Part of a small language model's weights: MLP 1536 SwiGLU.
Each number is 128 + 32 x the weight over its row's rms, rounded and kept within 0 to 255. Layers, rows and columns count from 0. The size above them is the row's rms in percent of the matrix's.

# layer 9 MLP gate, 1536x384, rms 0.0364, rows 332-348, columns 256-319
size [104  95  97  94  95  93  99  96  99 104  95  99 106 102  99  93  98]
[[ 74  88 125  99 129 131 139 134  86  63 125 183 116 151 176 158 156  88 113 148 159 120 136 120 126 135 120 100  82 114 151 171 119 108 155 101  72 160  98 139 102 143 170 155 169 159 153 110 146 115 173 150  99 130 134  79 149 177 149 183 122 135  93 164]
 [124 117 156 150 148 105 131 143 171 169 138  98 149 116 121  92 113 191  76 160  83  96 111 168 130 101 111 126 143 120 154  76 106  52 138 159 116 127  91 119 164 169  68 114 194  77  96 153  81 107 172 139 160 139 156 186 148 146 162  87 121  84 116 121]
 [161  76 140 115 122  65 156 100  59 147 140 106  84 117  47 118 116 148  91 108 118 108 130 162  99 141 138 151  72 165  91 102 145 130 114  97 161 180 135 165 117  97 184 143 182 165 139 109  97 127 141 100 135 109 123 122 162 125 131 142  93 128  86 172]
 [140 134 116 112  74 118 209  86 142 134 104 143 138 133 154 129 124 154 143 108 141 174 119  72 130 125 157  95  91 110  95 140 188 113 189 143 164 139  96 114 171 139  78 101 139 110 219  99 129 145 126 106 152 108 137  90 148 137 116 109 150 162 108  98]
 [133 120 116 145 102 105  91  65  87 148 130  45  92 126 112 123 130 101 108 111 178  98 124 100 120 167 147  93 159 127 109 106 164 122 177 112 109 137 108 123 111 125 151 238 159  80 145 134 102 138  96 155 141 139 177  90 124 161 146 119 139 206 209 115]
 [ 79 168 111 144 123 113 218 157 115  73  84  68 166 194 152 153 156 118 176  49  89 188 172 104 164 126 118 148 124 136 140 163 130  83  99 130 126 129 100 108 153  87 140  94 147 116  83  99 129  90 138  79 151 166  61 149 115 103 101 139 105  93 175 160]
 [110 123 189 104  76 114 183 141 176  91 143 110 117  74 106 106 145 127 135 140  82 142 158 115 190 156 111 145 170  71 144 145 140 129 111 163 100 148 134 154 100 148 125 123  91  99 116 178 121 153 111 123 126 156 104 151 183  57 189 161  96 102 166 125]
 [137 133 128 177 155 107 140 146 111  74 128 138 185 111 151  93  98 117  56  94  87 153 134 119 114 174 132 174 163 155 110  97 109 101 109 140 159 120 176 173 143  83 111 101 164 164 102 161  87 144 201 162  96 164 163 127 161 143  95 161 127 110 145 107]
 [128 182  91  95  82 185 112 147  86 146 127 157 128 101 128  88 107 114 151 160 134 168 105 171 160 147 110 133  64 127  61 134 113 159 130 119 111 127 116  98 130 140 101 164 137  77 118  92  55 101  80 133 196  80 166 132  90 120 134  89 142 147  53 168]
 [181  87 131  91  97 113 128 110 125  94 167 105 130 165 107  95 107 174 141 102 126 113 150  94 124 145 152 144 139 137 146 102  86 100 149  99  89 129 116 137 130 139 148 162 113  68 157 151 166 155  97 122 106  91 160 133  57 124 119 114 127 193 136 106]
 [143 102 113 128  74  97  96 113  99 135 171 101  84 135 112 160 133  97  87 184  59 145 129  89  96  98 127 145 122  82 133 103 139  82 119 162 198  96 131 121 130 164 136 196 103 117 177 143 143 150 136 152 148 164 134 123 156 126 146 179 117 138 103 128]
 [126 154 157 114 105 148 121 142 199 174  90 190 112 111 108 155 139 153 129 139 149  88 136 169 122 116 108 141  93 115 108  71 107 122 199 160 126  93 151 113 130 166 186 118 144 136  45  98 188 187 107 101  94 122 125  87  91 178 161 137  98 148 116  95]
 [ 73 135 135 143 102  82 129 123 164 117 103 142 129  94 106  96 114  88 141 114 109 126 128 108 174 142 103 142 121  93 141 146 111 171 145 170  97 105 110 130 138  68 143 150 191 111  93 104 173  77  87 106 145  58  86 158 159 122  92 142 125 122 117 101]
 [103  74  88 113  69 101 106  92 120  84  66  53 172 177  92 137 104  48 147 130 158  97 140 144 111 145  83 106 147 129  86 160 127 109 113  98 160 135 179  95  62 101 102 122 132 142 111  81 117 135 114 155  79 163 207 137  85 169 120  72 124 127 169 170]
 [ 98 122 106 113 124 135 161 146 124  96  74 189 182 170 175 120 156 143  68 162 159 149 146 139 102 124 129 103 110 132 149 138 174  99  96 157 178 223 195 104 157  91 175 106 173  99 150  97 145 112 156  82 200 172 171 114 110 154 195 174 100 136 102 102]
 [220 129  89 114  79 140  99  99 102 119 122 180  84  78 150 165 127 119 170  61 105 160 129 100 164 130 195 107 117 137 126 136 150 108 108 184  92 103 161 118  74 135  99 155  89  85 115 121 155 112 139 105  58 141  97  64 123 124  93 151 154 157 167 136]
 [ 90  98 102 122 152 112 155 131 123 157  84 131  87 127 117 130 135 112 132 100 114 151 117 131 130 111 113 161  96  94 131 103 123 128 141  80 117  98 152 144 170 106 124 135 110 123 115 145 129  51 105 129  75 120  81 182 175 133 163 100 143 128  80 107]]
# layer 9 MLP up, 1536x384, rms 0.0362, rows 332-347, columns 256-319
size [102  97  98  93  99  97 100  95  96 105  95  97 101 100  95  92]
[[127 174 130 157 157 156 175 110 105 116 135 126  94 159 136 131 115  84 143 154 144  95 137 130  95 193 103 152 147 140 139 144 172 189 128 178 136  98 111 130 109 136  45  93 179 183 115 122  68 105 166  95  98 100 168 131 114 133 142 150  92 151 110 112]
 [115 147 104 124 140  88 163 185 133 139 154 148 154 108 123 148 147  95 103 186  91  60 106 183  91 113 167 187 160  89 153 100 137 150  79 124 130 112 124  97 170 128  93 154  85 132 154 125 139 139 143 123 126  70  84 147 134  94 192 121 146 159 104  89]
 [125  86  85 132 163 120 139 146  86 159  90  84 154 149 150  89 125 112 102 171 169  42  89 162  82 163 140 142  63 167  94 103  92 117 143  86 147 121 112 119 125 119 144 134  98  93 168 111 112 105  81 128  64 117 107 156 149 122 109 170  89 112  98 106]
 [148 143 114 117 132 144 154  96 149 139  93 163  15  45  92 141 165 177  80 156  93  97 186  87 137 115  91 127 171 152 133  83 119 109  82 129 164 133 160 122  98  87 150 169 130 104 188  84 112 192 150 139 144  95 142 172 109 167 138 176 131 204 131 149]
 [121 152 120 146 110 179 128 125 118 118 146 118  94  77 118 121  85 125 151 139 102 132 112 122 139  81 180 102 100 207 180 123 105 121 126 145 139 141 111  91 147 108 122  94  64 145 184  86 115 141 132 105 103 163 150 132 109  46 136 105 146 142  91 158]
 [126 186 136  50  81 119 119 108 157 122 158 144 150 172 149 148  58 104  96 152 139 135 128 143  86 132  83 154 144  81  88 125 178 114 132 121  83 189 173 119  69 185 173  50 154 125 172 105 105 118 155 158 119 111 132 126 140 160 127  94 164 168 132 134]
 [136 107 120 133 108 169  88 125 169 159 132 147 137 147 158 190 144 102 119 132 131 139 102 129  83 160 117 103  96 104 120 142 145  99  94 143 193 177 147 182 139 100  91 162  86 165 138  94 131 156 132 161 140  73  77 100 175 139 130 161 110 126 114 101]
 [139 138 130 161  93 155 134 162  90 139  44 178 173 130 100  73  56 181 110 156 111 110 126 160 143 121 152  91 126 211 146 104  34 138 116 124  77 121  58 131  78 110 190 100 121 139 124  97  94 111 169 160 115 123  60 128 150 172 152 110 136 161 112  73]
 [ 91 112 114  97 140 149 133 187 178  98 167 150 130 141 125 109 122 127 193 141 125 162 110 134 124 154 109 157 107 157  93 126  38  87  90 137 112 112 137 115 130 114 187  78  54  96  94 126 134 143 134 146 177 101 137 108 111 167 110  99 197 132  80 129]
 [168 132 136  51 137 120 170 153 109 123 125 128 178  63 130 120 105 139  78 105  62 159 116 140 129 139 114 123 151 180 137 139 124 172 106 171 110  90 138 107 115 161 157  89 200 118 112  84  87  98 102 120 171  95 147 140 117 156 128 143 134 171 106 123]
 [154 208 141 101 147 167 135 166 190 156 142 133 170  74 133  96 138 127 190 146 133 146 166  91  87  69 129 107 131 135 113 152 166 138 141  62  61 177 135 107 102 141 122 119 155 133 146  65 152 122 133 138 115 112 104  99 201  93  53 123 138 172  99 133]
 [133 110 141 130 141 182 142 125 129 102 141 122 155 140 158  60 143 114  81 147 110 140 157 116 121 183  42  78 145  73 131 142 128 143  88 144 120 107 161 138 159 119 124  71  84 113 110 130 145 136 106 127 173 166 141 109 140 165 152 121 185 186 125 123]
 [139  92 137  92  87 175 129 120 155 141 103 143 134 140 131 181 125  79 126 106 123 152 113 132 137 105 130  95 158  90 100 139 155  93 144 163 142 143  99  91 104 129 168 136  84 102 124  65 153 149 138 144 170 111 158 110 115 111 127 126 149 184 103 101]
 [107 153  97  99 131 127  67 104 131  92  67 126 213 138  86 130 122 162 107 108 122  92 119 101 180 133  67 111 133 149 141 157 108 128  78 152 100 136 160 134  53 138 135 116 170  95 169 113 184 201 105 126  76 107 136 100  79 163 105 130 130 125 110 116]
 [167 114 115 160 124 148 133  91 110 125 100 109 122 167 144 142  77 163 157  83 118  92 116 131  97 103 121 104 160 164  86  67 128 196 171  98  97 102  62 129 139  74  65 119 122 120 122 136  86 173 142 181 106 158  83 173 156 100  82  85 127 136  79 107]
 [130 102  82 135  80 206  88 115 190 110 167  68 208 166 135 136  93 117 126 166 197 125 111 139 103 127 116  79 174 174 116 142 149 114 114 147 150 152  71  91 124 199 113  83 152 159 137 166 113 122 133 169 125 149 143 152 130 140 118  64 137 138 139 186]]
# layer 9 MLP down (transposed), 1536x384, rms 0.0363, rows 332-347, columns 256-319
size [104 100  98  96  97  98  94  98  99 106  90  98  99 101  99  92]
[[118 115 124 176 137 108 138 139 134 122  98 179  99 131 123  96 189 135  86 129 122 159 186  90 191  59 148 111 119  61 133 130 103 107 135 145 149 136  36 171 127 146 117 115 103  97 110 123  88 193 149 152  90 108 100 135 137 110 110 151 113  83 104 115]
 [103  67  90 102 129 103 120 125  73 145 141 112  67 116 116 130 168 132 134 109 178 131 165  80 117 107 162 135 151  62  80 167  63 142  99  91 193  65 164 112 141 133 129 157 134 132 133  99  93  83 107 134 103 139 132 111 149 128 172 142 181 151 131 142]
 [158 150 100 120 145 188 163 131 104  90 163 149 132 141 166 138 183 125  79  81 196 129 194  94 130 182 106 118 219  78  90 230 110  98  81 152 104  53  88 142 140 122 115 114  82 126 135 133 162 121  40 132 137  67 140 117 133  71 154 150 137 118  67  77]
 [100 111 137  98 101 137 109 133 159 127 156  90 181 106 132 148 160 158  99 137 111 159 150 150  94 134 100 132 119 141 142  92 141 131  89  91  53 120 102 150 163 107 188 219 134 161  98 149  86 120 153  67 138 163  57 170 106 122 194 184 149 121 162 173]
 [116  91 100  82  88 153 132 205  90 123 126 187 153 124 127 112 122  99 183  94  68 128 114  96 101 154 131 106 184 173  75  96 113 116 156 166  79  62 131 131 167 153 152  88 104 131 109  89 118 123 125 163 131 131 137 140 120 146 140 125 119 123 139  89]
 [110  77 159 134 107 116 127 105  98 131 130  78 166 153 107 144 105 144 138  96 118 156 139 134 121 127 149 151  96 127 139 166 106 169 106  95 113  99  61 110 162 117 146  90 154  96 151  84  83 137 127 105 154 117 125 149 131 111 135 149 144  95 103 120]
 [139 120 178 107  95 159  68 129 130 113 195 108 112 129 116 140 145 157 113 147 131 116 135 165 140  77 140  97 127 130 107 137 136 154 154 129  88 151 151 145 149 181 111 112  99  77 105 112  93 143 105 131 138 147  96 128 149 145  97 124 183 155 146 154]
 [108 133 125 109 151 149 115 158 217  63 128 112 103 161  87 143 153 174 136 135 143 110 113 141 148 115 105 137 135 138 109 154 107 123 183 178  73 141 152  80 108 139 132 116 126  61 177 134 154 127  38 132 116  65 132 127 122  76 107 136 131 150 186 196]
 [ 26 119 128 111 168 138 138 123 133  61 159 112 159 126 122 111 134 148 125 164 136 170 120  86 134 134  93 144 154 156 146  75 109  59 123  88 164 127 122 146 146 115 169 169  91 164 144 154 122 165 163 163 125 158 110 116  97  59 181 130 159 120 195 146]
 [123 177 112  84 151  82 170 172  97  99 132 168 150 115 137 135 128  90 149 227 147  38  98 132 178 135 181 130 137 146 210 113  98 227 153 103 124 112  94 171 174 135 117 135 175  95 176 114 107 116 128 137 190 154 140 114 114  73 140 170 146 117 108 171]
 [107 101 132  72  95  68 150 146 145 158 145 128 140 106 135 186 129 135 130 139 116 127 117 122 150 148 123 158 138 123 170  89 122 121  85 175 164 125 108 121 121 113 105 158 158 106 202 161 109 182 180 111 106 109 182 141  80 137 137 147 107  66  62  65]
 [189  95  75  83  99 151 119 183 113 145 169 126 150 164 157 165  84 137 136 169 109 122 129 171  53 138 110 153 136 127 144 101 104  83 173 104 156 172  97 147 148  96 150 115  70 104 117 132 114 114 146  85 152 152  85 115 132 111  67 179 165  97 131 115]
 [ 45 117 128 109  62 116 198 149 137 102 111 108 173 138 155 142  73 124 142 145 151  65 119 183 150 115 114 122 135 116 163 109 133 142 121  91 134 133 130  78 163 131  70  78  96 148 152 155 117 184 160  97  97 143 187  71 178 155 165  87 105  63 130 135]
 [127  86  83 103  87 104 109 113 118  93 123 106 154 127 194 114 127 139 123 180 201 116 161 145  93 152 182 141  82  95 106 109 116 116 184 184 131 191 143  80  96 128 111 131 109  99 141  96 108 144 118 144 202 197 129 192 138 136 111 102 134 141 159 112]
 [ 98  92  92 143 123 117 184 198 149  93 120 117 139 161 135 133 173 156 125 136 125 114  50 160 156 102 110 102 122 156  82 166 173  81  95 135 134 169 154 127 173  75 138 137 105 117 168  82 124 100 171 118 124 107 159 148  80  95 159 188 122 104 124 116]
 [218 148 105  89  70 136 118  78 101 154 104 139  74  82  95  99 113 169 103 114 121 112 137  71 141 156 149 114 129 157 145 175 123 171 111 145 164 113 109  74 141 169  88 108  79 157  93 115 112 154 152 146 115 162 117 119 111 111  95 136 141 142 131 117]]